python train.py --num_hidden_layers=9 --hidden_size=512 --num_attention_heads=24 --num_key_value_heads=24 --head_dim=32 --intermediate_size=2048 --vocab_size=36094 --hidden_act="squared_relu" --norm="rmsnorm" --norm_place="pre" --norm_eps=1e-05 --positions="rope" --rope_theta=1020.0 --rope_fraction=0.5 --qk_norm=true --attn_scale=0.359 --bias="none" --tie_word_embeddings=false --parallel_block=false --extras=["local attention windows", "shifted keys", "capped logits"] --init="orth" --init_std_qkv=0.032 --init_std_o=0.00615 --init_std_up=0.032 --init_std_down=0.00377 --init_out_by_depth=true --optimizer="ademamix" --learning_rate=0.000373 --beta1=0.9 --weight_decay=0.0 --lr_head=0.00501 --warmup_steps=334 --schedule="wsd" --decay_fraction=0.741 --decay_shape="pow" --final_lr_fraction=0.0 --batch_tokens=131072 --max_seq_len=512 --doc_mask=true --train_tokens=491900000 --max_steps=3753 --dataset="wikipedia_en"
Each number is 50 + 10 x the weight over its row's rms, rounded and kept within 0 to 99. Layers, rows and columns count from 0. The size before them is the row's rms in percent of the matrix's.

# v: layer 6 attention value, 768x512, rms 0.0396, rows 371-391, columns 256-319
# o: layer 6 attention output (transposed), 768x512, rms 0.029, rows 371-390, columns 256-319
# q: layer 6 attention query, 768x512, rms 0.0459, rows 384-415, columns 256-319
# k: layer 6 attention key, 768x512, rms 0.0456, rows 384-415, columns 256-319
v371 102:63 53 61 71 63 53 61 58 38 61 61 71 47 59 57 59 59 53 57 57 47 73 35 36 38 57 50 59 49 62 51 45 60 37 47 43 60 56 65 59 63 45 48 60 43 34 71 48 49 30 33 43 50 48 27 61 53 44 64 63 43 62 40 50
o371 100:48 48 68 41 52 49 35 57 43 61 53 43 55 51 45 49 41 48 71 62 52 41 44 50 33 49 52 71 68 51 30 50 59 53 56 49 56 38 51 45 80 44 48 59 49 33 71 52 49 66 50 46 40 41 44 61 60 35 54 64 44 55 40 60
v372 095:45 41 45 58 54 42 56 63 48 34 40 52 58 64 60 60 57 56 60 57 59 60 31 53 41 43 38 83 47 46 48 54 36 44 54 41 64 50 46 45 33 45 54 57 51 60 68 67 36 67 54 46 72 46 41 47 50 44 62 46 52 53 52 34
o372 096:56 60 54 48 51 53 50 79 53 46 51 46 73 69 40 57 39 49 51 45 49 53 30 61 45 36 48 57 30 38 45 45 57 52 45 52 46 53 72 43 42 41 62 55 55 56 50 55 53 49 58 51 57 36 47 49 54 47 55 38 36 60 30 43
v373 101:49 36 57 35 67 36 46 31 52 55 31 41 25 48 61 50 45 59 47 41 44 52 45 51 49 46 56 66 48 30 48 41 67 58 52 51 36 59 32 48 59 62 38 62 61 44 66 53 37 48 58 37 46 38 54 31 56 57 55 54 48 40 35 41
o373 102:50 54 58 57 45 47 47 62 40 50 54 38 29 46 47 47 41 64 39 51 37 57 49 48 54 46 36 57 34 42 56 48 40 48 67 60 60 59 41 49 36 48 61 59 72 39 46 51 36 27 45 48 34 65 62 65 38 48 66 43 53 47 43 42
v374 097:45 65 48 41 58 45 22 41 68 23 49 44 49 58 49 47 50 39 36 30 54 48 76 35 45 72 31 48 42 46 55 40 39 48 36 57 40 53 61 42 33 61 46 44 52 31 45 44 29 41 51 52 48 49 59 43 63 39 48 47 29 52 56 42
o374 091:47 49 39 53 50 60 47 41 51 37 51 47 44 56 41 52 65 41 32 49 55 58 57 39 40 43 59 37 39 61 49 42 48 53 62 42 62 51 36 30 51 39 43 48 60 44 51 56 66 62 63 50 40 60 36 46 48 52 54 43 51 54 54 48
v375 098:58 51 37 53 36 39 52 52 64 50 59 61 61 61 51 53 50 63 45 59 58 40 43 41 27 59 73 42 69 42 46 52 66 35 44 50 46 53 48 54 52 48 45 43 51 46 44 53 44 44 50 67 37 43 63 52 56 35 40 38 55 30 48 33
o375 097:44 59 38 51 42 59 48 41 47 57 42 37 58 64 41 55 42 57 60 44 60 37 55 46 45 50 39 63 49 45 39 50 55 44 34 61 44 47 45 53 51 62 49 39 55 51 64 43 44 47 25 29 42 32 56 53 55 52 54 59 46 46 37 52
v376 097:54 36 41 51 46 38 50 57 37 42 59 52 57 43 55 50 45 39 37 54 33 52 57 41 46 67 65 23 57 44 55 47 66 70 54 59 48 54 60 47 32 58 38 33 51 40 74 65 53 42 58 43 56 63 57 64 59 65 51 56 63 46 56 43
o376 098:36 47 38 51 48 52 59 39 44 61 36 47 46 33 64 42 61 60 69 47 58 53 52 57 60 68 49 49 40 46 62 34 41 56 48 64 32 40 30 50 35 29 34 51 54 43 44 51 30 58 65 48 63 48 60 58 49 60 58 44 48 43 56 50
v377 101:63 56 49 53 52 60 35 58 58 71 46 48 57 71 46 44 57 52 30 66 56 69 26 55 41 52 48 39 50 50 52 52 42 57 46 52 56 44 42 57 50 40 52 51 53 42 33 42 47 65 51 51 52 46 40 49 45 70 59 47 49 33 48 40
o377 099:47 55 57 66 46 53 62 55 54 56 34 64 47 50 47 56 65 43 64 51 24 45 47 48 49 64 23 65 55 45 36 48 30 55 35 37 62 60 43 45 48 46 53 40 51 38 41 44 58 45 43 36 56 49 33 42 52 73 64 51 58 41 46 55
v378 103:54 48 39 27 27 49 53 46 57 33 51 47 75 62 57 49 57 39 42 50 43 42 61 47 44 43 36 63 45 54 55 57 54 47 46 64 54 55 38 71 45 62 42 35 67 35 20 42 62 58 48 42 51 55 50 50 38 53 40 59 50 57 58 50
o378 105:52 46 28 41 45 42 57 70 52 40 34 49 48 43 49 52 29 48 54 41 45 55 57 53 58 42 45 69 51 33 60 49 45 42 41 40 55 55 42 61 48 53 64 44 49 40 49 44 49 51 51 51 60 52 50 28 38 49 49 47 49 59 56 48
v379 100:34 42 53 39 32 49 62 36 36 46 50 58 40 70 58 52 65 25 32 46 63 53 46 48 52 48 52 61 53 62 49 39 52 48 45 37 60 54 56 46 45 59 42 56 52 39 62 50 63 43 69 53 34 56 66 53 41 59 53 53 49 45 39 62
o379 102:53 53 51 54 51 49 53 65 42 40 54 43 55 40 41 57 44 42 38 61 57 42 40 60 58 56 45 55 49 32 64 57 49 66 47 53 53 25 44 43 49 59 46 45 52 47 51 61 62 56 58 71 38 71 50 44 35 65 60 47 40 61 50 50
v380 103:42 31 62 55 41 72 59 50 48 59 56 69 55 50 55 43 57 51 59 26 59 54 65 54 55 54 50 69 46 56 53 36 38 41 57 54 40 57 51 53 61 54 44 54 47 43 32 51 50 38 52 41 45 65 34 50 55 60 47 45 41 55 61 63
o380 101:54 46 39 42 58 51 54 57 51 68 52 38 41 28 57 46 50 36 22 42 47 67 65 48 51 47 51 53 56 42 57 43 68 48 54 48 27 42 61 42 65 52 47 61 41 46 41 41 45 59 52 57 54 54 40 59 56 41 39 54 42 51 88 39
v381 097:49 57 63 46 42 66 49 49 65 36 60 37 45 50 57 67 35 55 47 46 36 48 41 35 53 46 61 69 58 36 56 38 55 53 59 30 54 45 55 50 25 53 38 48 62 46 53 55 64 54 55 59 40 61 57 52 44 24 52 57 53 63 53 66
o381 094:49 56 70 50 50 51 37 49 48 46 36 52 63 40 56 31 56 41 49 44 45 45 48 49 43 41 41 48 37 44 59 54 71 49 53 49 62 47 54 41 33 44 65 42 54 49 72 42 49 56 53 49 48 47 37 48 51 51 49 77 36 58 56 56
v382 102:48 48 39 52 54 63 64 32 31 62 49 39 46 39 48 50 57 39 57 34 50 57 49 46 60 51 48 67 55 50 49 52 54 49 35 42 48 53 53 53 64 45 59 58 36 51 37 66 52 25 39 62 43 45 59 40 47 47 54 52 45 53 57 43
o382 104:45 47 42 41 50 52 58 40 54 60 57 42 55 29 45 48 57 36 47 56 48 67 58 45 40 47 51 42 54 48 59 42 51 46 70 59 48 46 60 56 49 57 39 48 42 59 47 65 44 37 60 49 44 58 46 55 55 43 59 65 61 73 51 41
v383 094:57 41 48 41 54 72 44 54 60 53 48 56 51 32 43 41 54 62 54 53 42 48 58 49 58 58 52 49 59 66 53 34 51 45 44 44 33 65 48 59 49 47 52 45 27 45 50 53 41 50 62 60 61 35 37 46 54 54 58 54 58 23 56 62
o383 097:53 51 47 43 40 44 43 41 68 40 47 52 58 49 37 47 72 51 57 46 45 62 41 59 46 63 48 36 72 63 60 50 56 34 51 53 43 27 58 61 57 52 44 49 44 34 57 47 44 46 46 60 58 43 50 56 48 61 28 43 55 46 67 41
q384 101:49 54 58 45 33 48 43 36 43 61 40 61 51 48 58 26 30 45 48 42 54 63 48 63 46 61 38 44 66 38 55 56 65 37 36 41 42 44 49 34 71 72 48 52 39 51 41 47 29 63 49 69 58 41 68 59 60 39 49 64 55 57 47 64
k384 119:49 59 41 63 36 37 43 56 56 52 56 36 55 68 43 44 48 51 24 61 32 46 43 55 51 59 54 53 48 43 54 53 61 44 49 43 55 57 44 40 42 43 56 52 56 54 66 44 34 62 47 63 49 40 44 59 53 49 51 49 51 48 25 53
q385 098:46 54 50 50 59 51 64 64 25 54 62 61 47 55 54 64 53 43 58 46 40 47 41 47 45 47 48 53 35 65 31 46 39 47 47 54 47 59 41 52 55 51 50 53 48 46 70 58 49 36 33 59 43 55 54 33 48 41 23 42 53 51 52 49
k385 103:64 50 61 55 70 51 46 53 37 59 52 51 56 49 46 53 38 48 52 43 57 53 58 57 49 41 49 49 46 62 43 58 58 64 51 54 42 59 61 58 41 42 43 51 67 42 42 55 61 36 64 42 43 46 39 52 38 62 52 55 66 54 59 49
q386 090:57 42 57 53 51 52 49 43 59 57 51 42 41 57 36 23 46 52 41 49 35 56 49 51 37 57 43 46 66 44 66 52 53 59 42 60 51 50 50 32 58 44 34 34 38 55 41 42 35 51 64 65 46 61 46 61 62 47 48 51 60 60 50 61
k386 087:38 39 54 49 25 48 50 61 65 62 61 40 55 42 70 57 55 58 41 54 29 56 31 53 50 32 61 34 54 51 66 62 65 31 40 35 56 52 55 52 49 49 60 40 45 55 68 47 55 60 59 54 56 48 67 39 69 61 59 38 25 43 37 58
q387 089:43 60 54 60 47 39 53 57 63 45 70 32 58 46 53 61 49 55 54 54 62 49 48 58 53 53 42 57 47 61 43 42 32 33 37 51 57 52 57 31 43 40 58 43 53 60 47 54 31 57 45 45 46 53 46 42 57 48 42 46 36 27 48 52
k387 077:60 49 48 47 36 59 35 55 57 58 60 54 52 56 54 50 60 60 49 62 46 54 45 41 62 55 49 45 46 37 52 68 49 52 46 45 59 44 75 42 50 32 34 45 23 56 47 42 33 43 60 42 46 40 33 62 32 58 54 46 42 53 45 47
q388 106:36 60 52 53 57 47 66 57 45 53 48 59 46 61 49 62 49 57 49 40 59 39 52 44 56 73 52 54 38 56 53 48 42 57 69 51 53 54 36 67 39 67 59 61 56 43 48 64 74 45 48 55 51 53 60 57 56 62 38 50 48 42 55 55
k388 113:66 66 54 38 46 54 40 46 47 59 36 65 55 67 54 49 42 45 56 25 45 27 59 67 66 38 39 55 38 40 39 35 60 62 77 61 44 62 53 58 51 62 65 45 58 45 54 65 59 47 57 51 53 50 53 40 45 52 62 58 63 57 44 42
q389 109:43 58 65 61 38 37 54 42 46 56 51 41 46 46 70 46 51 65 55 50 49 39 48 47 67 53 50 67 40 67 65 38 34 32 49 45 43 43 44 53 47 59 51 58 45 58 39 50 52 41 53 55 58 52 40 56 44 66 53 56 51 47 42 56
k389 095:49 45 43 56 51 56 42 54 57 40 65 41 45 48 42 41 73 66 55 45 39 54 57 45 45 44 56 55 56 40 59 50 53 51 46 64 46 39 54 48 64 60 61 63 50 45 65 73 36 51 52 32 53 39 44 56 48 69 67 46 48 50 59 47
q390 098:55 35 55 66 71 36 38 49 35 46 63 48 42 41 53 64 61 41 54 49 50 52 53 27 66 52 50 57 42 52 61 50 38 32 43 41 49 53 47 46 45 50 42 32 50 68 44 48 50 51 48 65 43 55 45 43 54 38 47 38 47 40 46 40
k390 106:49 45 61 41 50 59 44 47 61 48 55 14 48 45 64 37 66 48 61 65 52 55 53 60 38 42 56 60 38 65 52 47 44 40 46 56 40 42 51 51 39 67 52 48 68 59 62 53 56 49 58 49 49 38 58 45 61 60 70 48 39 54 43 64
q391 103:67 34 62 47 45 65 45 44 36 55 62 56 49 37 78 63 66 54 48 64 63 61 46 44 47 49 50 41 66 63 44 36 51 58 44 45 44 43 47 41 49 58 47 51 51 51 48 47 47 53 47 51 50 43 48 36 33 45 48 49 52 49 56 40
k391 103:41 48 30 35 50 41 45 51 53 47 45 62 51 44 38 48 56 49 48 54 46 50 49 39 52 40 47 47 50 61 48 44 31 32 44 61 47 53 38 50 52 33 54 42 57 67 47 33 54 49 45 49 32 50 58 50 63 41 47 54 63 44 41 60
q392 105:39 70 50 65 59 44 60 65 48 47 50 62 43 42 66 42 60 47 48 35 52 56 61 57 49 53 46 51 29 52 46 50 28 46 54 62 46 37 44 55 53 34 48 43 48 65 53 60 60 39 32 43 45 58 48 32 38 58 42 50 58 50 53 32
k392 095:54 29 60 38 46 57 36 40 65 29 44 42 50 37 52 58 48 42 60 17 68 33 68 59 44 41 38 48 59 55 35 65 46 54 46 47 28 57 55 58 59 63 50 51 51 33 43 52 48 29 58 45 47 39 33 42 64 40 58 52 36 54 46 39
q393 090:59 50 43 66 58 47 52 50 63 45 57 39 41 68 29 69 74 44 38 35 60 40 39 49 68 39 35 62 45 51 39 48 33 53 42 61 56 61 45 49 52 47 55 50 64 49 64 50 45 34 34 38 53 51 49 22 37 49 52 36 39 42 38 45
k393 095:48 51 53 63 73 48 49 52 40 50 50 60 49 53 51 46 46 44 57 63 40 22 59 34 45 50 58 53 38 53 28 37 57 63 55 49 54 36 44 53 52 38 48 34 44 53 53 67 46 50 46 48 52 63 54 60 53 49 33 55 54 57 42 39
q394 097:42 54 59 55 50 46 60 44 36 55 49 59 46 56 67 64 47 62 45 37 52 44 50 42 56 50 53 56 54 56 41 39 54 36 37 58 60 41 39 55 49 60 53 54 56 33 45 54 37 43 38 53 58 44 50 31 49 44 33 54 61 59 50 29
k394 101:51 41 40 54 54 47 56 50 51 50 46 53 39 60 39 51 34 28 66 48 48 47 59 61 62 50 56 57 47 50 37 51 69 60 59 41 40 48 46 56 73 51 53 58 74 34 46 64 49 52 43 55 45 61 53 54 40 59 40 76 57 65 59 61
q395 105:49 36 42 51 36 48 38 31 55 66 47 41 42 40 43 38 61 40 65 60 45 57 60 43 41 45 52 54 42 36 69 61 42 67 43 54 51 60 51 51 51 34 46 49 38 61 45 34 52 54 46 52 61 46 45 67 62 43 60 48 46 44 53 58
k395 104:47 52 50 39 47 51 51 43 63 40 72 41 50 52 61 52 70 69 54 58 34 61 50 55 54 41 49 41 39 52 69 60 34 44 38 50 39 48 62 50 40 52 54 44 43 59 60 40 54 41 67 48 61 43 45 54 62 51 60 29 49 46 40 50
q396 098:37 39 64 49 43 48 60 50 35 55 53 54 40 56 58 47 49 65 41 57 55 56 43 57 47 57 44 58 41 36 63 60 38 46 47 43 62 54 49 57 39 41 48 58 49 30 58 35 45 47 49 48 43 63 40 57 55 71 35 39 23 34 39 45
k396 115:70 71 45 60 32 42 53 57 52 43 49 40 50 45 46 50 59 57 66 43 51 58 43 27 37 52 41 53 53 47 57 51 45 44 21 48 51 53 39 51 57 55 54 54 52 48 47 45 49 50 63 60 53 43 55 50 57 28 49 59 38 53 62 58
q397 106:50 68 46 60 46 63 52 57 35 37 59 58 42 36 45 48 40 52 38 67 58 55 38 43 58 63 52 42 43 43 55 46 66 44 41 49 68 65 45 35 51 65 52 40 63 31 56 39 37 42 52 48 38 57 43 40 57 49 57 58 55 42 70 48
k397 105:49 52 52 50 62 55 49 51 49 51 46 41 67 60 35 30 39 34 47 57 52 54 33 31 65 60 46 61 51 43 36 56 41 49 47 49 55 53 47 35 45 45 34 42 54 35 40 43 51 61 32 44 41 71 52 60 53 43 63 60 57 61 49 56
q398 105:31 34 42 44 43 37 64 53 60 56 47 57 63 51 63 42 59 55 51 55 35 41 53 41 29 53 32 51 55 54 55 48 39 47 51 39 45 52 43 38 46 47 42 50 46 53 47 53 40 37 56 54 56 53 42 43 59 39 55 43 53 58 45 34
k398 100:52 45 45 42 41 54 36 64 53 56 41 58 49 63 51 47 69 43 57 54 43 38 59 59 55 48 37 49 36 68 43 57 37 34 39 53 31 35 50 62 68 38 71 64 53 45 54 43 59 41 68 45 46 56 69 51 44 53 53 43 49 63 43 53
q399 102:59 42 68 61 56 59 55 43 42 47 50 58 54 71 47 47 47 35 50 59 52 55 51 41 62 35 41 51 56 55 48 59 70 58 63 35 56 49 50 36 56 65 41 56 52 49 46 32 40 52 43 58 63 61 63 48 57 66 51 45 39 41 42 36
k399 102:52 63 73 52 61 55 49 46 57 62 68 47 53 63 48 60 44 46 64 62 42 32 42 49 63 64 60 39 51 44 53 48 49 43 55 30 60 51 53 59 56 47 59 54 71 70 60 54 53 64 39 49 53 53 43 35 65 62 50 44 57 73 38 55
q400 101:38 49 55 37 66 62 59 57 35 39 52 53 61 57 50 65 53 43 57 48 39 52 72 50 49 55 50 54 48 64 62 30 27 23 55 30 44 36 64 64 48 49 37 44 61 56 48 43 33 48 70 36 53 52 41 41 53 63 43 48 54 44 38 38
k400 104:43 48 44 36 52 60 51 34 54 49 61 53 59 60 66 59 54 42 57 30 45 37 57 71 40 52 54 33 52 32 49 60 43 51 68 60 57 44 67 48 47 55 53 46 39 68 50 58 65 52 60 37 49 50 47 42 57 68 59 59 49 61 44 36
q401 097:50 39 41 38 66 26 53 49 38 30 39 55 52 43 48 50 57 36 51 56 49 41 45 44 61 50 38 40 43 43 54 38 44 60 44 35 43 36 41 36 33 42 45 49 41 50 53 61 42 61 47 50 45 66 41 43 37 47 50 39 46 38 38 50
k401 105:64 61 43 46 49 68 41 54 57 54 40 58 55 52 50 53 46 50 43 51 57 41 54 56 47 39 66 43 65 51 39 47 56 56 49 39 48 43 59 31 38 41 43 45 54 62 62 40 42 56 44 43 53 57 36 53 52 54 50 72 51 51 41 28
q402 100:67 53 43 48 47 48 57 66 59 59 21 59 55 56 58 72 46 50 54 45 58 67 45 61 55 21 50 30 45 50 24 41 70 60 48 43 50 57 55 51 65 43 31 33 48 43 41 54 34 51 45 60 33 52 38 51 48 27 48 47 39 66 53 53
k402 101:24 45 52 66 65 50 47 44 47 59 55 44 54 57 45 39 67 38 38 55 41 52 60 51 43 65 54 37 54 56 53 49 57 46 52 59 41 54 44 50 63 52 41 53 39 55 62 43 46 68 42 54 46 63 61 68 41 39 55 45 55 28 22 39
q403 099:47 60 24 49 48 52 40 55 50 43 45 34 37 58 49 62 56 59 54 45 37 53 56 51 43 50 60 64 37 56 52 56 53 34 36 52 34 68 45 43 43 42 55 54 67 48 56 55 53 36 45 47 40 57 50 48 58 60 58 53 57 42 41 73
k403 100:40 51 51 45 61 42 51 44 54 25 35 51 57 47 48 53 49 47 41 34 45 44 64 43 29 50 47 57 46 49 50 44 59 54 43 48 65 42 50 59 45 62 51 54 35 49 50 63 63 49 68 37 51 33 49 43 39 47 72 61 51 53 42 58
q404 104:54 66 40 55 45 60 45 49 38 58 52 63 58 40 51 58 53 38 58 49 47 72 36 57 56 45 66 61 52 40 46 63 43 62 42 48 61 42 40 55 46 54 52 55 37 44 68 56 46 47 31 62 46 59 53 45 40 51 45 62 28 56 55 53
k404 104:49 50 68 52 32 32 49 61 50 57 49 28 53 45 49 45 57 45 55 67 42 56 50 52 59 54 37 55 48 44 51 58 60 48 61 44 68 38 45 44 51 54 51 49 36 52 68 54 50 36 52 59 59 45 53 43 54 35 53 53 68 39 46 46
q405 099:40 53 49 52 43 40 46 54 48 57 43 53 48 53 65 49 66 53 61 66 52 38 39 37 42 53 56 36 49 42 71 41 44 52 45 29 59 48 56 46 38 31 51 51 39 44 49 58 52 42 50 68 66 44 41 40 57 63 38 59 45 64 49 26
k405 102:45 50 38 48 42 62 45 54 54 51 71 37 36 44 41 45 46 61 67 45 54 65 53 43 28 44 37 58 43 62 52 60 18 43 45 70 28 48 59 69 43 53 38 63 41 45 59 44 60 37 69 52 44 50 59 34 53 41 75 55 55 55 41 54
q406 107:45 45 67 39 68 42 46 47 52 37 22 47 47 48 50 35 53 36 41 53 66 36 61 50 64 47 77 37 53 45 44 39 53 44 48 53 34 55 58 38 53 49 55 61 35 48 37 41 46 50 47 59 69 57 54 44 61 51 58 54 47 51 37 35
k406 092:57 34 50 44 51 44 55 35 31 57 27 49 68 31 50 51 35 54 71 44 51 47 53 34 37 49 34 50 74 51 48 55 58 58 44 40 43 62 61 59 41 45 43 60 72 55 45 52 42 44 66 57 30 61 46 65 59 47 43 54 60 51 38 59
q407 100:58 58 48 58 58 53 55 42 55 59 69 38 59 46 60 49 54 67 38 55 42 48 45 43 43 65 54 41 65 55 52 48 61 45 49 53 65 41 45 55 49 50 57 60 48 49 41 51 47 54 66 42 42 40 43 51 41 34 56 49 40 49 61 35
k407 099:49 36 47 53 56 47 47 40 65 52 53 62 48 65 59 59 57 57 39 36 55 74 51 53 53 72 71 64 56 50 71 55 39 38 46 50 62 43 46 46 34 40 47 42 51 36 48 17 41 57 41 42 71 53 53 51 47 42 46 55 66 37 64 54
q408 103:59 42 61 55 64 56 41 51 24 30 48 53 54 42 53 54 61 29 50 53 52 35 50 52 59 45 39 42 66 40 59 55 57 44 52 51 53 26 59 40 50 53 42 32 46 48 53 53 60 42 42 51 50 42 52 46 42 67 52 33 24 54 43 35
k408 101:30 45 56 52 57 52 57 41 70 41 46 43 51 40 68 59 60 57 67 57 44 33 36 55 41 50 66 48 58 49 42 29 35 34 35 46 59 31 50 58 55 43 40 47 59 58 40 38 42 44 31 36 50 43 34 58 42 43 48 54 57 53 48 37
q409 092:53 58 57 57 43 57 54 57 55 53 65 51 50 51 59 55 54 53 51 61 44 45 62 70 19 42 63 43 54 40 43 43 45 50 54 56 67 52 90 50 37 39 46 59 56 50 52 50 40 57 49 52 55 54 33 42 43 64 60 45 43 73 52 58
k409 102:59 36 47 55 51 46 51 48 30 50 37 50 64 55 64 45 38 54 38 52 40 78 37 70 45 44 62 53 35 52 61 55 61 45 58 36 52 48 71 55 33 59 49 36 56 34 47 34 55 42 55 25 68 56 44 44 51 30 41 68 56 44 55 52
q410 103:46 59 55 40 31 18 62 52 63 28 56 52 45 51 37 56 52 56 47 59 63 42 69 42 58 59 48 33 59 49 44 58 66 48 52 72 44 67 44 53 58 45 39 52 65 50 55 40 58 63 35 47 71 49 53 72 52 27 38 63 60 41 68 52
k410 110:44 37 72 55 35 40 77 42 69 50 56 51 52 44 57 59 69 71 47 52 46 57 48 51 61 59 68 54 60 39 49 38 64 38 55 41 64 43 41 52 74 43 50 48 48 40 48 40 50 77 42 40 72 61 49 56 57 54 42 39 51 47 47 59
q411 103:33 48 40 64 74 38 58 42 41 51 46 68 54 47 35 47 58 54 56 47 35 55 48 59 51 44 61 31 38 53 36 36 60 61 57 41 46 50 47 47 41 49 53 50 57 52 49 45 38 47 52 44 61 50 44 62 66 64 38 41 58 23 45 51
k411 101:53 43 32 47 31 51 48 53 38 52 38 61 54 48 47 39 42 40 56 55 52 43 65 63 52 60 51 51 52 45 58 45 65 59 54 36 43 64 50 51 57 56 52 47 42 61 69 47 34 41 52 46 41 59 55 44 56 48 41 40 46 49 70 54
q412 108:66 50 37 49 43 52 68 52 51 47 48 41 77 46 52 60 53 55 48 41 57 66 78 47 47 27 41 36 48 62 54 47 47 51 58 49 48 32 50 63 56 45 49 55 62 48 48 40 40 46 59 51 52 35 40 40 45 54 56 39 62 45 43 49
k412 099:45 39 50 49 62 50 44 59 54 39 70 43 50 38 47 64 49 48 53 55 48 63 37 41 67 63 52 62 38 43 61 44 48 64 57 60 53 34 68 54 36 42 47 68 52 33 53 39 63 40 51 45 57 45 56 46 36 52 48 50 43 53 40 49
q413 101:44 51 39 62 64 63 41 42 65 63 53 31 42 60 60 37 47 51 57 55 45 53 49 58 56 78 52 56 43 62 54 33 44 66 47 66 48 69 54 46 21 49 67 39 62 56 39 70 57 34 47 41 23 48 62 31 47 45 50 36 67 48 52 47
k413 097:67 49 61 55 47 60 47 58 45 44 57 36 41 52 51 29 45 60 62 55 50 41 71 45 33 51 53 36 30 54 48 59 47 44 55 61 47 51 47 36 54 52 45 56 21 54 53 27 45 53 56 56 55 60 56 47 38 42 63 57 59 55 49 66
q414 105:40 40 44 34 37 48 35 25 61 46 46 55 65 41 46 61 27 36 44 54 57 47 56 63 53 57 68 46 41 62 57 61 52 41 62 36 57 30 58 65 59 42 57 38 70 24 50 46 41 35 52 45 43 42 49 44 44 61 56 51 51 55 50 57
k414 102:50 47 40 60 67 50 52 69 34 47 52 45 59 69 48 53 53 47 56 67 43 37 42 53 52 57 56 45 39 66 53 52 53 48 61 53 57 54 36 45 46 55 57 33 41 57 64 81 54 44 60 52 48 36 46 27 53 55 33 53 49 46 56 34
q415 104:66 56 38 65 43 44 52 39 54 53 58 42 52 37 48 50 53 42 41 59 49 38 46 57 53 57 35 69 26 36 54 47 53 43 52 48 45 47 58 45 31 41 51 45 50 50 66 36 48 51 42 35 42 65 72 45 49 48 60 69 45 36 59 59
k415 106:67 52 60 52 47 54 59 68 60 47 73 66 41 53 56 55 53 58 58 60 52 61 52 59 46 64 67 53 46 24 66 62 33 33 57 48 52 48 54 43 74 57 69 50 41 46 56 42 50 41 45 43 50 43 53 55 49 50 56 72 46 51 42 67
v384 103:54 35 39 50 44 51 32 41 45 55 43 57 52 61 49 52 49 41 59 50 38 64 46 58 40 54 52 60 58 57 58 38 55 50 61 68 49 60 35 37 65 43 51 47 64 37 35 42 28 54 41 69 53 54 49 60 52 49 67 58 52 64 53 43
o384 104:52 41 45 50 37 51 36 60 55 51 45 53 56 42 49 45 73 35 58 62 41 63 52 66 34 44 44 55 59 57 54 44 59 50 49 52 44 39 21 51 63 53 62 35 22 58 63 46 37 43 47 60 61 61 43 41 50 50 61 61 53 46 58 36
v385 104:43 88 59 66 56 68 33 47 56 38 55 42 49 44 46 52 69 58 73 43 48 74 65 39 64 55 47 23 47 43 58 49 56 67 35 48 56 47 44 35 55 51 46 39 50 46 53 44 34 39 47 56 49 55 41 47 60 80 40 48 48 33 40 49
o385 102:48 73 60 57 55 69 46 62 47 45 62 55 39 41 56 64 47 57 68 56 56 54 45 44 39 48 55 47 57 42 53 42 49 62 55 64 61 40 43 43 34 53 50 36 53 49 52 42 40 58 39 47 53 65 45 65 45 64 37 51 54 53 28 56
v386 099:54 40 53 54 53 17 62 47 52 59 43 30 52 55 60 47 44 47 68 44 38 59 62 49 49 48 44 58 50 49 47 54 60 56 58 47 63 36 39 39 47 60 52 43 42 50 34 45 58 61 44 67 57 51 54 42 44 61 43 49 48 50 58 48
o386 100:43 40 55 35 53 39 50 57 51 51 41 47 56 51 47 55 47 65 54 38 28 51 59 51 57 36 54 55 68 61 42 59 54 59 43 68 45 47 44 45 44 46 59 46 58 44 48 41 66 59 52 62 38 26 54 51 44 44 34 44 44 52 75 54
v387 098:53 66 50 51 38 27 22 58 63 55 51 60 33 58 49 48 45 72 46 46 40 54 45 51 41 47 52 46 42 53 61 42 65 50 58 58 62 36 54 57 55 53 64 73 37 64 64 46 50 36 53 64 28 47 43 47 55 63 37 48 40 56 61 43
o387 098:52 41 55 59 44 50 47 41 59 42 32 59 36 52 65 57 60 74 61 29 32 58 64 63 50 55 37 50 60 68 59 41 45 45 53 77 40 62 62 56 36 59 63 68 50 51 47 48 51 48 36 59 40 41 49 45 37 67 42 50 35 42 57 44
v388 098:31 44 61 46 41 61 65 62 56 33 53 55 62 67 42 59 51 41 54 46 54 59 49 49 63 43 49 46 62 47 47 56 38 41 52 57 43 41 43 58 62 41 35 55 54 38 58 47 62 42 38 35 51 43 49 42 38 58 56 50 67 76 61 62
o388 098:43 58 38 44 64 51 50 53 42 34 45 59 57 52 48 44 61 55 25 45 38 56 63 52 48 55 42 59 50 50 64 43 49 52 49 46 46 51 42 56 63 49 59 49 41 38 37 42 41 51 45 51 55 37 52 49 50 57 68 50 60 53 51 40
v389 100:37 50 42 47 65 29 36 53 47 46 59 48 57 42 47 50 70 44 45 59 47 59 49 50 45 46 52 49 50 65 33 42 48 50 45 51 37 59 38 29 26 29 67 43 43 45 47 48 46 44 49 48 55 35 57 54 39 32 50 45 50 44 47 30
o389 101:63 57 57 50 40 59 43 42 41 44 54 36 55 52 55 45 47 42 40 56 43 62 57 53 54 44 49 19 45 55 37 31 64 42 54 62 44 50 64 44 48 38 56 52 79 38 55 51 69 57 57 40 64 53 55 37 53 45 43 58 52 44 62 46
v390 102:54 36 47 59 53 46 43 34 58 54 43 60 61 58 64 51 61 50 48 61 52 42 47 57 46 41 48 51 52 37 45 56 53 53 56 48 26 58 43 56 34 50 62 44 45 79 42 41 65 43 37 43 66 56 51 51 43 44 45 44 40 45 39 59
o390 100:51 48 46 54 59 56 43 37 58 39 47 43 37 46 65 49 47 37 38 63 49 42 44 54 36 54 62 33 42 22 56 56 67 53 51 44 42 48 54 35 40 40 56 28 60 51 54 43 60 37 53 53 57 50 59 69 55 53 54 38 33 42 46 58
v391 099:46 56 40 37 57 20 56 56 53 57 53 42 67 41 43 60 57 54 41 40 46 44 48 59 33 62 46 46 58 53 42 41 55 37 42 68 56 47 65 48 44 59 47 46 46 64 33 52 40 49 52 63 55 45 54 58 56 65 56 48 61 65 47 50